Weights of a small GPT-style language model, trained from scratch on English Wikipedia: untied embeddings, 440M tokens.
Each number is 128 + 32 x the weight over the matrix's rms, rounded and kept within 0 to 255. Layers, rows and columns count from 0. Numbers have three digits each.

# layer 5 attention key, 896x576, rms 0.0798, rows 187-276, columns 432-503
140147095158108159145172138151078122144141166169123133178118083117088104137148112112111150176136161110142113107139158120114131073136042119107120150125075116167118156118161117134130124102078125140154148150103134122148
139126125139125165153137101139071085117122095140107124135151144121097100093136098197124111146145150090141154140117110132140124155129113114111148075160053124193096149129129136123118103131130114163130149115142090164162
151148110109106128136089137138168065132120142126168130148068138164159182068113098084168133104123107105115189115162125149158139124105166129180126134074098110158107116183154129141160168143152127082106160147096033112132
161088133107092144114115095148183152151168187122160123103133060131151155127109118091122086156135111141100138147120152141084111161106118109104107117119154123116155106125096136151135096166095099116140086036136039105120
186118106130102190101109114134140129166130138119116073145094137126140098106173121148177148109148132166111146148145101143115120116124108115147102115127083160130126152111123151112095140142172130150131182079138084123149
103169144154116122136085170128145109127145149114153122126105093129136126150138130068142122133141113095095099148119127139178109182100167130132128132144123095127133120169136134111120130058124126140078147104116083142146
155154104137078153130096131104119080137164148136104147098116130140168134135146160085101155145155146144083107117099153125100149118111116148159118136111178136073095113160109158124152108147124162084141151095104107181159
137106147167125108078153115131110125087126129157116147084111106112081098125176067128169084116152149136103146146154130122119152110124146152085065109149119087136121142116119123137077134118151145141100122134137162128078
116145142123090142112111206108118170116116134154143130109107112179152140126091157077124093096097115163086129119100131161103093169095081135112176101096143114140157121134136109133138111107139141095172109145152110153156
148195101128126081133142140095135106126123104142153156095161090091117165117101119081161141115113097165136105131093127108158146160149163172143133114135101148091103119153114176113149127121109140082156128094149132146136
170130095130107102131075168125072109119137077155103114128143098128127137133130132145117135112135125121120080102142124110119114180124089102078113162094149151119119124141125117135141165148131128087139107132145167133134
228173121109152097132128173110152121127107137146170104174160124135109123171125113083194154088099098144137084132149077157144158142197151107127123111148120165144119148132131167148129146155113118127143137121096118107130
129148101162120119146096178147142132182083123155116149162137140135155112120113108087073090200101128158084144136121105111131166141164148153162095187152099108105163116078123106151089151176161154137123115126157157078133
162207148114087131121130087124107145143180157128127144150145120149141163101101148125159161093143122082130051134124112124142132097200088138100127126094097103124158119144090144113128123135101140139133146095096131118068
164111137187110101139116149150147119190078197120087125068109106177137109122132173112160100179180133117106137090141115127113133240144113152126132160086139169138152128077130127143130115107155128140138067105137160114147
147169123118141085135163070133126100180115109123124153142103085130121217112144107148121115108134081149167122153081079107148167120120142106122165156157056167125133119131146159082159082143085119179165082097154178118125
092092144125173140158126092113140144048108150123173137110185127134107149115142150146165131140110096133097194162155149144123086093099174107076160083108171094105131133161150139156129077222109125081022150098111137114162
112132106128143095111148081160142124155118086164111164152152030101123101126133159100103084109137051170114114127128115123129113131168143101171090111221115112105075157182100126121090162149161129171112145140121120151116
142163139058068127103107125148138111148127126078176120161137173143156132131106121129148116102152103160177039187072119172117100113146105114122177183128111151118076096110100171076141096094097149091168169102144176150114
139158097123094116087173127238111139128147134128108086125118159166171076094058128134125064125165091117115065076094130159133152123118143124135106178149153124111148139091144086156124118143079097116143134054209152112080
135129184151155079135111090114113123135129136135137161091122122112144107125129117122058127137110111093170196168095127120086144149223078080143181144141105112115059154096139135136120123129149150108084095123119167123160
151141141155033136051150124041194128097106167129131131122063107101126091154175102163098168094157151145131120133125104221142168098128071115120165160142099135153110158159165120155143111122159117182160131174116131117142
125131099151168104116100131135133178195147149133160118179092195108137125132116137121108194134129171129089097078128126082143126152121189150096129120134110109138085083081137141084153121104130118120111124115145114097131
181166088131159165145156135085117130142133099078125104114130091177140143119113136060116127109149183140061113117139059130136148048120177121100132126125174122152162184114168178187067133156135126075132127146132104131153
157133226112162102135152144106100105119133119150134157105068123109087170110155169156155132105090161116170189065135139158151094138133066121121154146140069082078085149146103115145098104152103148110082104190087157211153
145124187215164167135138111120136160169101155148109138128142167098154123131134135126130158131130208133130128082146166128139123126076173124165133181105134091170071138070117133179120114125125110153071134153107117158139
094083125123162111145150133135146130138128080170080162130125084114123179118129086120122180098098099130116119057122080091155120136093172153114135119134102108080122135129105136114080100128131087144113176109146149159099
088117183060115128163168122170117067118122168135141171144133169121128137152163209119079115133165131176057145115090201141194186141156110060140183179129046112148193139105070092123133199142123195062160100171116156208177
124134132156125074095150105145110107082124094114127103069090146121093098103124146160179151094137132020096127180163147143141138164050163129181118110120109099133143089130187098109096178119185141122140159116105157129119
138104171114144161167128240114134143121181135124125143120120126126134144179112143204094116135096171093142149156153233158121133084159162080125075118149125053111089104072118164072085127196165133105117149153043076134149
089181136120073081120131165124110096127171077161097157113126184149135140180115124177130129125129021161154067130111132174158103154072129150159144163140203157086109096175142126144080156088110172175126179134109162157075
107135089172098141107113130102171205165066116116049093133111156098098098087166083160186084120138147115112020124136145124183177109135126072128099111209043161078122104159141157107156129135126123106121164089168092165086
091138150057179122090119098173198115133086083093076148099074092124080128114220139097085155159166161211154114162166117124153152156106127150164147144095121135149088075208133060098194141109133122116165161082052107128133
106049108140171168141090146133171144209144132148167139135125096204110119188143101093136127115097070123119121155165078104155128143195125155120100106156140142161122177113145137136097103138148128132116092094080067145255
146114080167178064046206112148190158130174134106159109109129098129211118115104165104181153177194095109120182199197166131131100132122092107080115077099155069138138110140154155169128135133147123189135120170074137165118
121128121118090128143117162146136146171087114144078146148091068148149105112058138187147059107109172146197069117101067174149198066209117152153125146099124110117170102139146080173081036213027119147160127094096161126180
131164116177085110102163112067154097125106113176164183092133185103192155150096123114176127107104098084089151107150164090129112148168102071156125146153144167174093135130143095105146163057180079117067103063150093152135
090139167100084107162129173113111102170119133253138162101114073097146151078113100142133129168106097116129089127093102121098058138142147117066101166109123060118164168121123072167122156097161166247115171090160170088103
116088181126166137141082045147111116231098164070190143071138187141091106183119143089195124138138168122149201129159125068101137110134142149167116169191121059127092116183142129125082166143130149151143059104149184118121
088127194171145133106209141099133146156152128112156142162123120115112074134145121157062097134106065153169164134123108109154168125124120135155092149110161072101085069127181093121168133059107126105101113168221137168090
082158148130068144159119132097134153075119050127099082136227083095119139128098048132099108157169202172120097097142138139137100133178084130092132063067147142094110130122064121128200135131109125143164168150176105105057
139129157192093095132076114088111213130037174080134098109148078077175101044126109168172153099185129127167187210084078143206158056124054122220124126128134147027162233123116113121106093099105155145204164150059232075139
125198169092199081160170137189164129178121061125131062195139177137151110152069093132132140123113107146137027150172086089094189140204147091104142113158105136138146108132124151096123131153081177129151115137044174171108
123052117113152204080160152098145072132106128129137098080062095123112180134150103194145123125126147124114135072155083176136120165071080153140144137106103097081101222124163075129188128109124097126147077147144165159186
126195156062103144070138070149182184105121129164078068193091135145124102162064170153106083100114168125129088163072154201108130139140128125118172070108148160083094175170123153215074166112112176172177168123165127119109
067140076101094172070171122029147144080187212164150079119130118118123094125137100130096193093110153126172086162145045162153119132178087088118177143163072110131148148151170151082126033037208172065077118085110116093097
039109088108132140167092125147181093121163160186160216189157128113065061142090095102185200120108140100121141045112079128171056108116101099103139077174122100166138134205137124131190128167198128118127094117146117174098
067170097101107173089165060128141075105165151096096134142080080139120153200068126159134200109145162076117047084134135169163119143164063098149178104085204130128052139099144193080146073150110131155106153100114136153115
102142079056115062102112095184158118120118091166095035075182142108142221071070171105125131125142143133139099057047129105137144123069164116106213098117156149138189167153113134144231174092139044074092109156103104101082
097154161192086099112104141112168141103042101056061107094139063121122108102117112129168118156145138076164126148123160112077121158170131202123129073173112166185078090136129140128148097150100143164134110115104101109098
086156136139218158110122153083039147219145106129158115190159114102126146224110142100198122082131123085103150175158118197087202113078126132124170104107138123137075093123139213020148176123055117126117230107144127164067
061165169104177082143069186070167150075118130191111089153098072124148123134110000051142175096116129213133094123212113149109127109153113119111123144085243203163106111086204095179155113031002087107078151113210077107116
171108156145138195093116107073142156113109108126092086113116168136124028175114103174102150110099163143091118132105150045074196078230125109099131151136184117103151131170124086144133114058137142154149159115110097132147
193151135099215078146079178153160158127048154075124155148123123126122099128094136094070108074151234116159165119104177089153089143171105152114187122142147152168069146139111164122159145079166130134154174177111122189169
149152120108162118182109134106127139090129085117114097085245112084161104145135126157148153189181130133126129110130110103130157129111094162085112130121157125078179109183115115135129144079142085126123120072072159149100
124137152124139084168145144092136142148054113101074150180202188095071130132097144117075142100171150155176131090118104134136128138064136168127122071065147072124113156126074126155168151146137054156127082101090102079132
107123131144156170089139132104166099176195180111162151099087076170170127052079071029152110135022116133104157095094122061083144132128115149094054131199052103074130117101139190134162119129230157108074094154142174059198
160139086142118156110118160105122132145122137056104112099184169093189106090087193125158181131171135117104137151218154197124120108070085131066137142148162099140070112175059086173182118138104093117127193174147144146167
111117049162032085107137141132149195094120131165024140111143125152155110089132058076163108130079186058068105209096110142184070146196194163153187186100215192139109084194064050139119119105096160099156094133154159083144
122132135077147089055149078082104103162169141105152161218119103137160172131075057194171172103095100195150148197150159153092220208196117092104077130093189043155142107104209094127166119173160114153075062109173170109096
048130108182127108206150143185063143083130083141104152154048145110131129116145139130169140118098107156162144129111103143102109195080141164117165088077117121156119098091219120106141100116103143154116123174149157137127
066014072158154176080069215122138077118117084100130135147138096079161109136099059128141107123150142142107169101079096147083193083142127112108126118127081057099182160161094128155003135114108150104161110071143171161133
020150232215115111133089126097131137100158182161096185097146159099092111155118200141124207088170068184197124142187114127041073185120097204115142136090139199077124147105095116161148095089084160117151063052154139116191
132127013140071104092122163208136155119149146092140123046170083060127146115093155179203137199140156121159130110133192132152106121173089194130184069102164133133118110129106129148124105172094127127156159149101112134081
056176125072199123120129205174156145113077154125111207155097144115133123125083116104106097079106082056086115065144125133174116146120087067118156143141126124112146148176144155125178119127058055171097147080095167106093
128190097155180139158147062102125125176136068151113037000163095095103112160172165100164148183162144073183143090120150098144138164165089114121125104171109092053112129177102147078133231129193143161141195126072088141092
117093122119106156134077142149130132098163010113155102151106110100155118134149118141147101080125145120153181161138128154179120048109175122161132173106091070128150099179058217130182153112085132103123157108095063169154
138100176116086127088152114047107139122195126119110130074068130150177156162142020058102142110159125110166071137238137127063126070134087118129128123165116098061101177164081203157093115095130142101134168101115208076051
149158127156090147163179086140136147197159101181069180136173197120146102091115157089155149160145092127177144098147151156162131108125226140131107165160129151171181166118077124066102155105140109151167129176093165170052
116130089111132149093078197099143090120116087106104127148175108105097164132130115126103149150122150131195175103102147139173122098106142134120100103087168111116129124132108123121147148158083138112178126152111116131154
135091139159144105175169129115120183165121177103128112106147121155142032115110129130120147148101109108113156173147102109132162144138087070156130148157096156120101119129155125137176097129138146170132129149153133139127
123169082136130120139098194134132103116122105154107178123120128128130130115086100126169101116166088170145111141086147094183108124119154142153116139090164126067132146101114133117112127107074111111140126089150092145128
198127100096158099094129123112156120071106116142118155146140137101128134137136113141084119128142156139183153120158124124149145128165125153110128127127102124121151126096169133165088130126128157154102112148044118136156
156117130100041090133100150140113090147087112165164127164135100122105129176163180140137140144176137081122102122080129120089110094136121123114115107075118101147096113140137130164118153201123153118087151099112161126143
153177180167147155160127124144189174143113118149166171076166140070096142132118120117149141132114110143083163172130134136093118112128121068114145095193121130148116121132161124126160129144166083112087133131130139123110
094137111095116133134134082142140172202097128110161115122191122152151088189177110071076120155105098103134150143186085091132137092144143093097109162140154092133110149151156144174146131148120123108102083137107109144145
074104160188128132162108104159129141087130141139152138109098132117132135136158211172119199147156105099099125150123129125172161154122105100110121126090127094157107126116092120129158162179107098130131161117162172105110
169127142157134110102125171138084124038156160179100155107106113097151160130104087179152110069143091098128155148146170130110089107126113094156149140173161131102115134122124166140064078126115140131126132131122147099156
156108091099153121114158072155138159147137110133156129111115131109093090117109155160140133136113142096090131150108121122102098097130102084150129103167141117116092142138127140167131061141114144154170106212074182135140
151156149157113159162097154124071125165133110152156168101098125169109116135108136115126126152164141128087133140124130140150133171109152141164141107137151147122171082097145143120131164159129119105184124141137112172101
120112113094136132094123124096097126168169101142095141058108072093115116089125113189140125116131141136083147142088102079176115166115083121124153141103130159142148082090118134168128051124168119073127147104144114117133
139184082163149148107100101137130177074130164122085147118088108138156124137146097093146173086183155147108119136155138116128136112093184118171140140138141127091143120150174140115061112124111178094189170111142192181145
108160139157097147146110102157098104162123147106141062164163142157147083146103124068109143074111101117168087106152140133157138125127122130118117138139116106167102156163066126114231141146084109145108147103175136125150
135150141155075158157144117180183099106149102135121163204119164109103135163167179100121174112125162104124093135069143122197094171102123158182126110137149166158106131184122181126121155129089058150085057100146190098147
169152109169124166124085081102115118148124139095077120134081129193086094069154126182101132114148116149084081129103118101128199090104085076137077103106126115109153124184067057135103096109175172152116110153162137200119
100128101070204105132105136150203123141101103119055141090135137079105115076137134095122108121164107139110164087114111110123087134142120122120094106098092103129105112105055165197110121050097120144106125111133134092110
118140108110140083122127175132116150187089153124074128175103139141145147127106189130138141137124151125123069137108174161173191109133110142095131123089132120154111150151192144112111129124076088135140154098089098152098
130147085055089119144126201125079151115025150116136148148120146107115170094144102131093162101115102096105129107116124136124083098114149131121101090110110133142177133132108086086143138137156113137140155145139196115113
072110158129151098088165175128167134164118124048154099114114162128208144073142195158122127081111097128125158125115080147054079139160144158144166168168080165161095136169140116146150112144062119147119100053092152136142
155165099052136168121162176104142162110125113160129177085123100108123093068124089131125119119115126088103133127112129136125091063157139160078147188140150122146145079160103047143102063157175088064159109168104137145073